Weights of a small transformer language model: width 96, vocabulary 1024.
Each number is 500 + 40 x the weight over its row's rms, rounded and kept within 0 to 999. Layers, rows and columns count from 0. Numbers have three digits each. The size before them is the row's rms in percent of the matrix's.

# up: layer 2 MLP up, 256x96, rms 0.0877, rows 137-222, columns 48-95
# down: layer 2 MLP down (transposed), 256x96, rms 0.0832, rows 137-222, columns 48-95
# gate: layer 2 MLP gate, 256x96, rms 0.0878, rows 138-222, columns 48-95
up137 089:481497444557459526481497494544450512445423470472485548459506527480538471502433496537549487441495515465543501480481532486398502560401518478619487
down137 089:476536435526483529477493461515529537596572542515447491492498462512467576457538557506515450555526505504533557537472459512486525412530462494458491
gate138 097:531523474507509544555500519471507453447555449450513484531519497496498502446409485522462504410528484442555511472514485534542476529485504416493548
up138 127:502520564552492527469484513555567488454553439484502537564523528487496472546473460461607542531540485475545547513559492497504460531425550413562558
down138 096:469472576522381507480494481572511538437533488542478467475486477558523508479506483471548543577513449532484558460551483508452523512455580505570459
gate139 093:567472559574491457503498533481500506480558427478466539479510497526503471460513467484506483456499467493538491497587499485494473410495545593514586
up139 086:514455517452483503493513439546482488541523518593562476484590520558543400522488553538505439482510487489476470522423474465515486499416483520435490
down139 084:503551551537502469512455588508446468454499445559457514476464504483474504487504432456488486507487425497528522475584467503478530421499438526484592
gate140 099:598461497558549529495512526441384635502486436468477546488461561563481513535505491527446488529482523502518488522482484509448550517513508451554519
up140 097:520563430440534511526506526502492514421437515469428508504604560466467476447478525573427506521514494515554451530511509451426543473484418498527547
down140 097:457448494464461493488520440533549478576493487472501432523527526446508517425515581462548474497468470553534502475450516471516520535562537518524489
gate141 106:462543469557467492545560478577437579511506471484535451534518473532495492490485507513444464520481563438460487561490493481514515527517468534548447
up141 102:650513447568545511528539462519497495509530499458526518529454430533496467546502424538549493502552526496499546524529437553533435449500474448482497
down141 107:497535555527450490494549559552490503474445495592490503498493440545451428570510463433497537514556548471510521526488488498457528456452382554474525
gate142 097:480454530485437488516446503430577498585537455478539494481476563413499533464463501469543545465499510519443437521515506497475479513525474463528465
up142 100:509452397553528549522461562548439476473422481527438523507599452452510510554475513518534510438423517504521485541434549484486489521466475491538529
down142 097:581489584470489505487462458447550473516464487447508453559470564556549457463454429465566430500484524513479501582628483476520485567469450451466491
gate143 099:525495498447570534474477533505498551514457482530548467590577517489560536511533437522511586503449521512469501489503428491468454480464432507504480
up143 098:556557547591504506525514465512439379474536471418457468484492515434547528523467453543535585450503546503539448478432503564501463503557506538498509
down143 100:414496491498444492536454457537456567499453533465469496526518451508535515444443424489464468486521585403512516494497597464474538501368570510515479
gate144 100:491478535473482527498534488554485522460484523615531490446547552463506463457483518526506483487528543482465543436577514530473505501483456554531568
up144 102:461522527506513472468508495560549433475598492517505429478508510480515478524568505503533609562499502533567498538442504486461471502543523469585543
down144 107:580504566499497524505490550525478491466414417472505471487557493409570484554482476495485436559536553435576539474579510503501465524506465491560529
gate145 104:447463482432457504555576459491444546459458558561515511508579426544488504561442530532531469437478571540544549515484513534480499486433500487516502
up145 104:492539555522500482522462467566502457510581453487501396471443464431554557490452476429430552554518432527465500503467502479593482515493489533500406
down145 102:516534512518433452523488518548443537574529548425488520481539435492486459498477503496454493490466514499553565547437551475547483538476512533503472
gate146 098:485510460507534554474558551497522607540504529558539496524416491506470415547559523488487546474443443428508487438490426471539557499524495431443491
up146 094:473517554466535450572510415476509464466485528494496443459426481489556500553460510479489521501486512507547512467507491438441466534515481470465520
down146 096:482459440509471570495517560545564546523483507481517541506536484481472461434493464492496393485546520461463503449517520481510581485504569497490460
gate147 093:513557551504456529452554431440553439468503482543449471514455594495514532524496545471579464505559498458491527504518550471502535479502458543459539
up147 090:545463444510514409549560523477413507489500558486466455489498482494526486502421463520556530503476503559487603479470552525451486527429509538460503
down147 092:544578507508434539445512506528515488446494541534530466500474581574500527514517465506524490419475436472450459522614555490520530494501456472455489
gate148 098:500473531527495479508474457504483483442469554435496502538483416465516470513589428489479498381507522503514531488530529442465489550483488493553489
up148 093:471560471473481503554473457500463467484518444470513527479558509455534582537496511513506506554449460535544428520505563437534451490573437546527603
down148 093:507488504520456554531466519515477546451505636477529539514463459493484476553494533479463565488500509511492552592447449459527460499450559447531480
gate149 099:498561551536495545469463503500485490485441464474434492516510541501447548561506502479467544433510454443500431473508467479405585504502456489551460
up149 094:447495485468551556468491583514490458486433550589431521476474513513504503455513525472531551493550516520497499563526516510458510487510482515518504
down149 095:461402569537399513498554399499470524519456488485465460578540465530498531530443492535509519440445457532539388551522509522484517493541509505470494
gate150 106:536505490546495539499505541468548501520547493560455479500465536530458425533438508507371459461461499453499452519585506504433486477533447484453507
up150 101:600482491478532546462453482509490494531422453490477490506499488499475524580507476434466495491490457464527459517486399492535527534531407494483541
down150 097:461540543435459519460522487476497481485526552455489533509554476501447451450537501554525521424547557536452537477423466517459547538525587497497479
gate151 106:512513456466557518534536459497491491458472495545503498460542490499530535523509469559469540471477446474571455483489493607477416522488519576426510
up151 100:544517522536457487552459511515478465500487525387478458465493482604452492494554494501551450461473451531556562433472469455505518466519530504476475
down151 105:483474483503475552494501503589493556487504563528559541418654441466484499546491558487470513499480455443510513555443484472496496511461448546486441
gate152 092:493417429466571519490435514495501561472454468480541506515444476461550527517440524535475512446473478482556493522523531521471458569497507512450564
up152 098:459461479531500505485469561437442491519440488457461502504550543420565474528399498510475476470515455476512526492556504518471473447553500428532528
down152 099:477447453565477526403548476489487519526510559501484505466570468534472530497535551371497541528503482517421523587501507550528532508528528573503448
gate153 109:492466497530496521534522532469519518474510460497484487541587478466486538519503531567507501485534532424613479498489524545517477520441430513521506
up153 120:451469521512472463565503460417499477540453522512435507400472528529484491492528494530502537491423566466447514563493514489490533492489525504505449
down153 117:530522479505445484464503426502512529482502554505475602483498455543479461439499484534492571521454492484531420571529556498507516548446471460408461
gate154 098:482496473474547545472540549491434496528456529525504478496448520538506555442453495504509448544527419455522498494492380434432482484516410489495494
up154 093:549512541454506451491506571522449504487452501509469484519470481473486442538524441469569471518540498501502538432525482451495427547483568382507491
down154 089:476498473461512507506547482514468531562538516542501451488443437463527478559545557569464543473447570549466483477494516513537563484434470448507441
gate155 099:563540493517519488527464494489522539503475529434470471492555511525501497466559466540507512487463453557545432509561477516545492525420479539470511
up155 100:440536460543472531513401555534490498481487586497548467509490464518513435464515469421441538580433450441437472459489508454504539501429449459481452
down155 100:544531445541483466506551544467445539461510440576539477523535499473483508419455480542430464511500524503453483531522527465458571452442528463494513
gate156 097:496438472537505553511518548484546468509554433534434462478531495478507559461454507538425465485514458523534567527535488506483474523528519516494511
up156 095:532520411492514541516568507468514519420522534502429538492407437472451511487590520505567592505477474462534485458544461491520446473452468529507514
down156 101:587513425516492586469530480481504496456571459438450529488490584515462480503531473577503501436499533492540467468488464491509555494544514443452462
gate157 095:488487519455475509576524493516483549538427460450513498513419556502525533568504510554456526492504566491564508484487400493525517455486460518471507
up157 092:503453462554527501438428570418520488452426554515549510537490558481532482487527527532473484548523526552489504500523495554463481541589433496432499
down157 099:524496539534526511520475483478496467506529529424529509433497517513522509500451459479444507507526457457470462497470591500471532479535552543550527
gate158 095:571522518470513510501558504478507482452491521522444485451465559511532572469465546502518530429570464505528575508512472517516489442426446496491573
up158 096:529521481576454483470456476493500521525484545490487528466499520530472589484471485518473547458555488500554494545422464467476454521477454441549544
down158 095:510463496457545504472521500495477493526532499479512460584508465481492483544531467537450457487503550474507462477499424486517534610593577467485379
gate159 108:456456518524424424520537491470463474435507468530485452478522497518501529523496512472558475414502497467429488513530473501467497402529551549531563
up159 107:543548486508480563471453557472492530531499486510571504489498543392490528503497489467504511514515495476519497463440483525542535605603436469499513
down159 106:531541535525584495507513494497484524503547491469521443522519466470420499559493543594462487489460430503485418483532553520504539500470514488557474
gate160 097:471498494539497548540391489453479488473525532476478499484464582478480595487509528475519518527498422475481481506414480503463509515456511503528488
up160 095:590515460517536494511521530477508483526516501486508522405508528491529512484481471571472480530474506463435427594459518521497511534508522497445528
down160 096:533495443512485511505410464502535564432478564467442599479513517503516567463545441514478479523492506503494478500526460512514537559467483473511530
gate161 095:497504482426527522510521476498456469428457507503483506468507435485573503480504418527470495531541542479518489516463500488492566460518430508566462
up161 105:525522519474474508555509481479621480513515506483480591464473571546404486537556523539521442472486427453517505540509498551515514465486469454540579
down161 107:552445432494523511469464504517523522484549496494541478554552473498452543469518507425526440524429477571415537475517498484510468531509530556465586
gate162 094:484567551571531459440500490431484541517471548499558507573534504508478445468532480551490453483466540515558495420471503507493552487480556549485554
up162 094:538482423484509495493470477514576559517367484512534528473519474524449502487467478493448490523570522498500475480400570523489483550529493518501486
down162 091:472459538533486499519520532456415450499535515522409514549455540493514471495471444527545498416480509464502520470529456526472496495493539500469509
gate163 104:541512489511482504523519456541558450485523499523456518482502409510486460556500515504554476444449498528461488541516521439487545427485404519534426
up163 107:486515513478519506490445490563557480475592411585524489519509557550514492497482494453576442522510460517583570589483511542509477549438537551481527
down163 106:544524561540541450534523505501492525537500457527489542410403519505527521468483463507468405556503491484510561527563439527512467606482515518487467
gate164 101:471460556541424486451458530539491487516523464455565460471502486518558555489444490464521489490486536527518443458418485498439466435477458434438437
up164 095:531484551537514530500544449471558499554582515495510500579478525562471518524606494491491550463465485514473535469457488473498439449480441525468518
down164 098:479532475529452471552525476518518448459446569522511556478536472504508505516466397531504474468512476468482507500484488459514590566491557509539594
gate165 101:406401432538534463562526550554536506507499532515504556484477460489541549483509544556450483469424482521473477455519540475527487493498449545570508
up165 097:483497540499439571478500512456450556533555512465475461549445487456548493483536498552472535539571530504453446496519506533546486534596476492532449
down165 101:513478539428509446488467492488603439536467495456479451564464534447471434498472482460466499525504495631481449535532445460503522512417518518502536
gate166 107:541531471498442504505455473518487551523528509427492532415514511517608477515519526556487470483526556542434575494532471420483493482459515581472455
up166 098:499480513544409462458419509515504490448495603548485535456524547498503528426521518427497498522501497456518473461561453529502507537473519483496584
down166 096:514526497522564515528569531403472453490556375505507502509493513497511512538491508472518507465444497547568526549509413551533486510552508502526579
gate167 114:496511529388484470544467528423472482469495540512523512517490516467489529482476530529523494517507491519452476450562488521486502437533451534499405
up167 113:537544537458409493514518492483434471456516485511513462506560502505429493443520480514452464462507473507508565469413491472523537511454527532447434
down167 115:454473535442473476496555482460475467544521481457485482568443450517499487505471448528507477508450460552558501505497488421486488495463483470494493
gate168 102:567529491571486559526529469511449470535583439575491515498451472442543479562485485521532462493502459488628472529541565497513452480460543532575495
up168 094:537503523563490469474395473563545505421509470454501541475536432506527476453521565497496461459389509513478490514478514451499498482472498405438485
down168 098:414520490505540511474466486543417451556458542475467500516499541505457550472535459537454434493464495498501510522517496441483576478439447514565459
gate169 098:588556490438510505497464506545542456518462494490442525478549547466424472507518514573464513546498567506608460579542539502431513554506536439514520
up169 092:541473509460535524528436527504547581538495463558409522490511504556526430461497476550449548513496511524521524516524508485456492535577446513482461
down169 086:465530436547541456503533446491510477454496524493488507570477596565478568461500492448582522513525476486469488520433463508503501562560501558489531
gate170 094:494568481522574545487511468415552504503549520512467480535568510496516560530524566515488420495512515455514567470553467499502521509454426543481497
up170 097:465482475473502455431500503551589489437454544475495538557549511502488508521481539476468541455493556457428525527538500469475496531440536534554504
down170 092:529475483516461565517502500526444522425461489461492517502539486512590540519416497519409589544483467439497385522525473480508481489516579426539462
gate171 106:498419473447501466574512516550491463421500482474429513456510477498502496540540551504526538510442503511452484631542539460471515581424537545417440
up171 093:505507517504521521459510523507555509429458523515479424499468475467512531452451544434424507474462486522520475507487442485548558511457473511415510
down171 095:488495509514543517468524480510547489516566501501512535507462531415488420476432526481515534523603474476454486588474509483597478461487476458497599
gate172 098:521547474485493505491473543529536523566486527580437491549531512448510479563499525522519517552510467549494489496557519546545523500565503573460478
up172 092:433481511512462488418548545534584475544513531497457492497462492514478458500463487468532471454538488528443479474464548512448494419529444434508560
down172 094:474489509522485522543470471528375505402484551469467470471531431508503539477495471457497492456442506438556515521453500529485503516473479510451488
gate173 106:511557529440516484540494519462514493532498484552542484512426433584525548518488531512476421374454503465546591469493509509437414554458518480551514
up173 096:520517555577481494507512489523555518527508546504528479459437499493541469525520546483530473510492495441471517550518540590460477507505499463512422
down173 097:542510395459459580482509483520481534474552442508481504560551562531442498527509465515457502496530477501564497500520511464545580548494551489460530
gate174 099:539556496520488464543530473487467450444524466583441428471410559448501403503496511513455528496513475489537516505520464501504512439563516518491495
up174 094:506453513457507451559490530566480490457525442505493396489536520444469457469565502486456468502563537533532540492477536427531459480543533450479508
down174 098:534465417523528580534518489481521563552513549469527575547460464515483553483473447451553468538464454508422403525508506508517502554471472535521537
gate175 099:516525437532533539494449473459488527498537558528470434430523525496547486485490481466569530528567490568553522520564446483440530520506479570504489
up175 099:501555560516547551513541423464498524502464470519458568437525551411517515470525480461481532521520485474537498467456518466461499446513478534453526
down175 099:563450544493557520552513514495467551497515556512494519514548491500465495456473490501573436466527511513513560454530471517495534546492475483544471
gate176 099:495495501529478524552477520431535527481523608483566517584479472547442489453548535529500466427510485510460504502467453526478470466487483556525517
up176 098:551386541502520518504459498481510490556480491542469504373456473471504559570495491494540439477449574474450413530471542516525532523461458467536428
down176 100:480508470460555482496471500439533431431535548540506475565566538477439478487535545462470502560510477599490516502532509540432454518478540476481547
gate177 097:603530487461575522528459522495557467478481529467429512461476458454513550533534504589534516577468559456528536469465524563565531463496517492517527
up177 092:535468532468488580488545477525507482548444556450451475530525492575406440465478556460522490518537457489537506493418440498472550551453581508541512
down177 093:506524553539463492549522531474498456523521463487493448467471526522571495560535524485522611537448557451492494473527533537534486482485466497511587
gate178 100:528566464462502515543517532481471498454543533496552518548486439551462510533400412481485536482467482475493495485502501428524477478504520479511504
up178 099:441463512477511519560570507498483499506461522537517453529537496493508431502578532527474465535528494487452475399505554454503519578486420531512526
down178 096:503407462503494497585529514511493540482463503501471499505472467451499534465373437519549481556502507458551557408504492465494460516514544524502460
gate179 098:543465493480471432479543511523477568452460478527537541583483489532495464524489559539447525487499470504469524522455486506437516485462550514537479
up179 096:500530468506545528512518453397517446436554531520474532478502399511541535501470464516524464450609511525447460522476549540547509496556525552525503
down179 094:482483507504481528431521526503473498471394517498537527513507582519584475508543495512495570529469560450487511500533396478528534506447568498517501
gate180 097:497547495466524500530587496531565469385401525484485485502508448559557436473477488505461465478524510502551435470517481494569577492487474545450452
up180 105:418543496442575457522552464578420522533539470568483533449521508523455491440532573507495483510534488552525514486465496556491525464508404547476497
down180 104:534530475534421528572529475522395503527515583522468436563484457423511551566520468522468567515473516488479508582558537517498497547406527462545568
gate181 111:423509492503501484484508504457494482441501577530512451508517465565531530529451484541445490493477557499479485442412518562465474459442573522513474
up181 101:486457460419537461472454488509505426471513466460543529466520582489505530551556516474382502497529487528495453527504526504555584517581446481520446
down181 101:556476467555529575540589495532539497528499539429450494546501519519540366528430470541521474533497536500460474506516517471533503507470518523511371
gate182 099:490563508488575468538476442452530533458530519472494443464476455442609526540508560467495583473471466508466437572474524533498446433524437494485503
up182 097:534532494509549519513453483551572498477512487487537487482553507507438507470512490496518507472500504555521582485565534498580505505570551457545529
down182 100:453508493538471504450489491580505565481455567533435459513481486478530458511521493485520533449544569538516460534443546535466500546456509474431485
gate183 113:473541467509474541505560463438527482520501444511425390390488482490503438501498504517489480466385528508506451507517536499543475500487413483447526
up183 107:585534488491594527494470515477454537487513516465499449447485482466530480466589483522493472498435532490536470551520486524565453499495486467442496
down183 107:454478449497469508494464453515554480474596503493519558496471518571483529509538575513519584448541494510596477458485471470501472526554465482528464
gate184 090:533575481470494436520535479589532509444568477497475453502457580454485423552611498480467535498482470495498512488502489454506487532389513541436499
up184 094:589468476518514438505412450463477476495499543498525471521459462510496482546470465468567499510467508421495553497542524496493507512573479465546511
down184 094:497544529504524512545608541523547526507418528527417532526474436487561586488504511528449465525412507490520453535506509490522489473508476538523495
gate185 099:596467548443488477467559470406485501563522448547451555497468509517531467443483532498557496480498482436450452422533432504480554447494524546430549
up185 095:463536515515484473525521551519528442513575514471521488469496469487494523466526420502518508427600492502439466508469505522506438482518542492450497
down185 098:550516512508515487557509491473466541477439504502485531515457528537508578524531583470461456573450519455497496512493511463491516448475455528596498
gate186 110:412469517470521445572470522493518544477514441563556450499481469537471605447519479580517536496513567497505471528457492498492513541537492435516478
up186 109:455467463542480460509458514492473563494431461505489547493495475492565501506410466503502506506522517442501478455510551565495464432507508495488510
down186 113:492520497519514533422496494458461480434488464455466466504491583456497444502490508540444544505499488513602443531513494517451512505505521414473532
gate187 118:518514428495507507482493479496435550544502501528470510469566496520502523466501538525549478524471594522536492458452538530578533463511499586537436
up187 113:404495500506483455493558489532528535543554497489528539501509514506489486496516530421516431526472553510526505540403512461484549443519549528503542
down187 105:466524500434448481418563493435491425495460490505585552473526565508446492535424514463457489466540432520445520480496464494516498513449553475535538
gate188 100:459499418490541456499523498500522573521502435522506503500525468382456538568492549430491478477448483564487602540567409505557490564495485542540488
up188 107:514495444551570560565430496529500445471552573574484515442420501477525419489493521592507456551473470484529472513479484534433505508432485538460487
down188 108:471432525533466380535534565477506515518518463506475427512554411526477541563495503502446467538542468477530563536524547500564484522533540513518477
gate189 099:480521427490489596508494538444481509445460523471546549520487517470454501502501517493490485507487395497531514490480485445454465481488499509538493
up189 098:555508522507523591520458491561502512512486493534476497500573483569476500481449446550507478462437541459460507457473520496506488552420547478558518
down189 097:531474455451505533608456466508561480504499511470526521499566526549495524474472475450515480477525440557512495501483520529479501485546469543483496
gate190 104:532504497410468539500507570499461542421484439477459506507458531466514493504475567506462504443492522490538529472466543540454509533446508421461444
up190 118:538522515434543525467486603534485532480432555488473506490430621536467469586478493511515491519510489464537514466557503454439515507502465448490511
down190 105:453510474444535523532569476466550471642495529537516519488524538501503522458563522493547490528512475513418459468536497464474528490532492534533543
gate191 105:492466554468465559506526459503447489475506529461444470486590571531524484436526539499441582436564533456464397527475549516498564486512489492500511
up191 114:483576506488567486547439549531447480551498477409576492456454439424503494495453561523536470507547388520524494505442500535486495541444511490514510
down191 115:501540515523480508534498506497447470542544495480506496434524492464490522468547493495505542479525520481474427509398468436461547510403507558442554
gate192 103:543522461508510541514510548430489576519574472521524493485497467478502477469558527533452489438532527509492503516465516435417507468466502483420544
up192 098:476496551513548560479503506512530430478451560475538533632561507465461454473559533520522521471517532567498597519480513510510539491484498452460494
down192 100:461530455502423520476452459475518475518486506512558527472457475550487536577586447525486516539507488434409502484525454494454505484551517540565567
gate193 096:493553453477511460508503530512501525531496489453481487536583489547531542440551482453541524472543479577510527498547517483481496477480475518547493
up193 093:452537457581461461535488460528469482403483429448523460530492492556426497474461513490477531558525527499518510485509519525498571553462543517527492
down193 094:556488569418543575490496517447497523534474503468544564522451491419535506448510477505544460466485515504490443495534532492528501432508574439444502
gate194 103:506589455532534532463483465502456476482484517545475486466502570499540502441532491471448528431465524465532472564530475530446473456541415526500505
up194 098:560535462470511546472477528444516419462473539485480530526483573473477520558514435534460502428490574472513465472523493527486526487568452411530496
down194 097:534481434537448493472560455468573540546530439454541490509488465475393517564468566527474508528458469492497523427476501460529567467467597493484550
gate195 098:461570477546518490570535466492556548513498457546451584453588512606455489497497478515491526537522454479498467488468504498490515507521509496432547
up195 090:543476451443472499543498559516493513534549516503492526494535482460520455505479377528437513522507514597526520462512512486498458491554559502521498
down195 093:453524435512485437512479480511526483422483541537504510447516496545495537464515483471505523460497498574505491495508512483499508527517505515559462
gate196 119:570461470485474529504437528481482627523512522450482421507431452512517553497503515495484476530505465483516518488566505515509478486484449499468401
up196 117:587517461493534499520474499473539498463499402465473486458483457457536421502488506547434502543454544462493478500511505437533474469560475432509408
down196 114:555495444476509452533489503463497534528504487446523471532473487538482443506455502506544530527499513469460565494619573430511497522482502513542470
gate197 096:558496484456553521495511514443502578596483454495490543508449492536567530480445491541473478457466555556492580463501446448450444502454493461483526
up197 105:555498475462454557553538420519481455470503497424503540509512452528512551500508549503487447477471469512545422501500524532512539476470498485526426
down197 102:582529445459545492558523470430457569512522455482491452473417466542490484476555483509535455535492504484464535478514508450477474513435488507533549
gate198 096:497571509489499489487569431527515457519525481445531423587483466453474548522513604494489553455530520482486502508437442500527521565537467461490483
up198 104:490490558470452527478462496569481532548435461479523488458486430601537479570508485533419621445519597463464509491479432548495486497448471447466462
down198 106:469464532474445452520509554508581504479469525578488508522562533467520561562482492388497495472528437493515536513524472539540447507464494501471431
gate199 100:471505525486498534481462479446441484524467517484495470528467440535591474462481532551497531462513579546526498414546536508514509420517490544479457
up199 109:479557557458528438495542468492506547506499581488486495499429478569446488490486473483507528503505483487533477516431557431513543434476526512486488
down199 108:506513518478440458528500465506544553624553507543429530507475484532527516521450491534513565517483533488434479503434492528606475493451539497469432
gate200 100:542441467495494428566535549479471443510521477496514551436469495502470516533454428482519460460414496532538488501478475439480533525489446483481464
up200 104:566473489473443502526481497460477439542521602465523492519580503579514533438481540502499501481508503457499547540543476450554491566490487496570500
down200 112:498481470497516471491449470500521501417515457465498414516601610488493477538526580495520511495504522516521505478475527580424521542536472479611475
gate201 115:452487525417543471522528470505441464533534547493432518471468526502567528384467546471523526454552480541468531531493543524455536493529546558471480
up201 110:488432486465425509471450537477418498488459525530471517533524506556514486457426450461517522445511508562545513496585539475523491540518509484443493
down201 112:593466467472523524494470479446500409472516392524513490485515580507560455501528489556461593510487530452540484533505500478513451563479526420505505
gate202 098:511481459463513599498458596481482456517515492505521454569463451582507500460460536467462513497500526480454492510513443540426471538452510477471483
up202 093:467481538487492503475501491542485438433505516437475470494461509456539474562592518450479557508440543534523441513578539492493476559493484496546536
down202 095:485509534474494496560612461537501543536512534540527531478432510523452547508455456533484495443516470495485491491481415505464443560524496495555548
gate203 096:488439472500511481522569465413496563537541447484543424439495492475542470513462512476500481543512526518507440550543544440518534478525541551437481
up203 116:539492522461543483544524496546464509482428490491501513568500550464509431509484548518550463433468573511471493546440481481525503436491495499439508
down203 118:550463537461505481497517504493491489492529437413495431561516484461557458496456514517571485452493563476533518472471517440518413467586555505461480
gate204 097:518512439495443493511519551466480465541524554472546553529543530493498573484506539604469502476487519527491366475452410444528465464516477447527575
up204 096:444514557560476483483516471510436478444434500503563622550446514489539511515501528464498505512489531581431440523404556477496464417515488543476484
down204 096:569495467511469561506524568522457521510575523499444432423529470504530535531520508524521508492575507445539478508561452523588557524516435467485500
gate205 102:557503527483475500507450528523510529454475508519553502529559511521472506528466467491441507511457539410484478411476499493512535533491539455535478
up205 102:570527536482497491485475479426469546495544632489552459456459529587464528509475497527482496464493505500442453539515498512470498478585508490486486
down205 106:477482486509528483420469552500430423602494515509498496492467506389502456503514516464442520515481486586495476523549506456496540520389464501549544
gate206 101:494507513484511546459505451526467537475519444485455477531480507439551555536479442542455528469464601471578419479525477463510417511491616476530499
up206 096:466526521526526496494532514513465502552456492564558445497537531502537501502464453467448504526511546538434555443539461574593512443462505508503502
down206 098:509568427448483550464455448474528464457468511493552494505551524519483586551504479465623534490504533492496520539477509488491550475544427481562531
gate207 096:551534536486453482455533502469458518453475477506424504498504509549526479454503492497436576479498489461600473454559485512486456516430518476410526
up207 092:532494495511613507500554555532553434477510559462495468498464430466523503462538485456456433506449512481468545505514538483480535490520500555440495
down207 084:523504564475474507539520543497511500475511409526457492447521559519540551508518450480526544513536483445496526430480363551505511513476522518539576
gate208 103:439473441459527590433588499537464493468427421535504534529524518452509560464452433549487458478505471517532489486424535528495516468493554510513519
up208 098:549525474525534537516456567488486491514441497507503525510483472426478461485481520467474486551524514501527516511523551477450568513449435477464540
down208 100:414490526514383530504531447492536523504435497543533490464540493479439518538482500476560443533512467467506471477430527531487538463545539531487481
gate209 100:557612496465446495450471423513538522471467493440547483464547485542473484497564475481503563473547503481530483547488534511502573469509458487485480
up209 101:508477515462499487391464493486584535508401492547512537524466483558468478568495484455459476483519491418466462497490537483498578552506473460521513
down209 085:420445555538506519449465507474523474464487489521461524574481530523523521477385454509582469531437459526479479493565545447459531515521553587532435
gate210 095:475544566472511457522433479498495515507507507448519470495501480431543491459510500501430590538513472499516474482556524447488516458489412501463442
up210 095:451490509534536501486535534473493525506604481563475485515462453489482513491463471437481523487498473528392525470515616496470509511491524480448477
down210 094:474540443472483453513498490489532502513494558482509480508525508485397585493487550479441579449567491579504468454528493582533556459438462502456521
gate211 102:484547447461547543577497409502552520488483508559507517483476526476571449485445494550494475517468491527497469536475526525445469520429534520510418
up211 126:537504545455569591512504492479569537513516473543454524474508546533511599511492491503493464520572534551550445466533542496469472507480476573574514
down211 123:529463458519509520523482556419499518488485426435489417477536523542533548480526476497512475466538523447532480476520536447468463462451452524485481
gate212 094:455513575453420507516446486572531514482485490487562507472479478541447546540510470504367496536502498493565455495493528510500413482407534460504483
up212 093:411443581513507451472457421518489484516494471482512501421497509470550551448509549490509499444531528564481435496496470432514532451492507492553525
down212 094:527501469538506472514541563510502487417512522524454475513452525521511456470486490512571481466496431500462472454444489507410487493593466531461476
gate213 108:516473474497430458510509536431567522487544491462402408514474456496438557425469511539501538497503499495476503474451518513520501512526475523560491
up213 100:454441549512465523503402475472523452508466513531518484446530541505572475476418444453470519487515427560462506536521499557470522545548556481406474
down213 104:454442508575495519566449444528484455451473435513494502512438496486459496477552510530460494619489476517454484513534475472484453542489494468509465
gate214 101:517544452471526501475568541459557505489536434521471490459460420433435618531459486456531496488552511575501536458408570561500478492525515499438549
up214 108:511520503530525540503438510523479474451463554443498535546494498488540486520515549479473472507601460467390512471523528499531504563542514531518515
down214 104:531427486444538462518528566490452503567507536501539443536559511460559492512477492437521484532465561491559465523474558479444451480479481512536485
gate215 105:482494513475525546507524482504456558503521512517499510466498506468536534486447463527456480532531562474456453480539596493398562539495453559529532
up215 097:431498488501464460527530490527520567488551495497426497434538446521499563462516495560573472473531567474501469470519482573516553552474526537539484
down215 086:497525518529555482554558504488538461550601501541451557492497516541505492518559484471521519438546534499457463527474440538504534493522449430506505
gate216 112:571522511464581542528547487494515461508492546558475452521547567480468498492561528557557535411481504486472525532571455542463463525527491483572471
up216 105:479508427544562520488450532501458538503546537486559562507508452471566540492503457564483540483497463483593453473492420500452483564514514487530545
down216 103:487504479496509473465450502526536471615470451491510528477458555518461518503460538486502520486511555505501487523456511528555480500517556475436452
gate217 092:553528509475517522559495491443392541569479562551476507543527540457434557544469494434450486479501524480440597557514495470490518532539494443488559
up217 098:496521513490519559527512474527510514571494527602545531503509526483427393522503490486503507528497489483529545524527431501487542537571525412553517
down217 090:508539489489475528438529502515539464467507432445444434472512486520481444540489560557510569507510544521577477523526455562504474452525518453452477
gate218 105:558491490550529530508517457497459487453513433510424499448505508483530481488410462491541463507456555418457479575489491501419473507419504504516479
up218 105:536551524507576525494547554454469540430496511476463503452493506509487504544457491510471529486556582515481502466460516504460508479507490502511423
down218 107:481504486441518437491505513448528534596503436531459494511582484551529541502563457521463517511480451471431545469480440503459556555507518554544502
gate219 091:505483500511544480546532544551513483481487479417456576523540442474478506535480484522431580474487531535542550466494449473472423489459479514549438
up219 101:531488502475397459536456484539517508498551493444474454446455512539540507525527502476530476485508397503517456438578541468468522525525478509597522
down219 105:442480487443513549498490495440502443606497479500523572558468537457473521524455543571515551491525550571491475419513448474532527518520522441523543
gate220 095:507554532517443549495487488542490480504425449487481490553423557531409492545434439508508505447426508469537471496430480453460576480507470375473491
up220 096:541587471472531525474427526551526496452548470494556506438568497470520472488499454570475574546513501494547504520466577516559527551516478548558457
down220 094:485496511472497487511530494441583527454391477510474518480472468516472622495500466429502431560462454524532519538505512559504456407500567533478514
gate221 113:499591480456469402520574412479539505507530537473425524507501522498486499475512540497487550479450574596559446504537486501485521527521448477495451
up221 110:395519512529462506490559424502476522564515496511507427526484497474558492473510570516537502577481490488459466509525539483384539511451466504458524
down221 107:517541526516506528473503569520506518525457436498578461496457418464527504485471485530497517454459514438487521500543525484540464427607532470469497
gate222 091:548558547484506524464468569573483560464449466458502540537461520531483528465420474510470546542510589527516531493538506461532477512508539486501557
up222 092:503533455537465488593477491458484561496515536521533441435452488476462483490548564525514475475552491521506411540492463500498501481469448496466402
down222 087:529514560500538507529485515556482470506496462483465509510525479550537497511486437487503467510486500538469562505531516449478488454434508542531541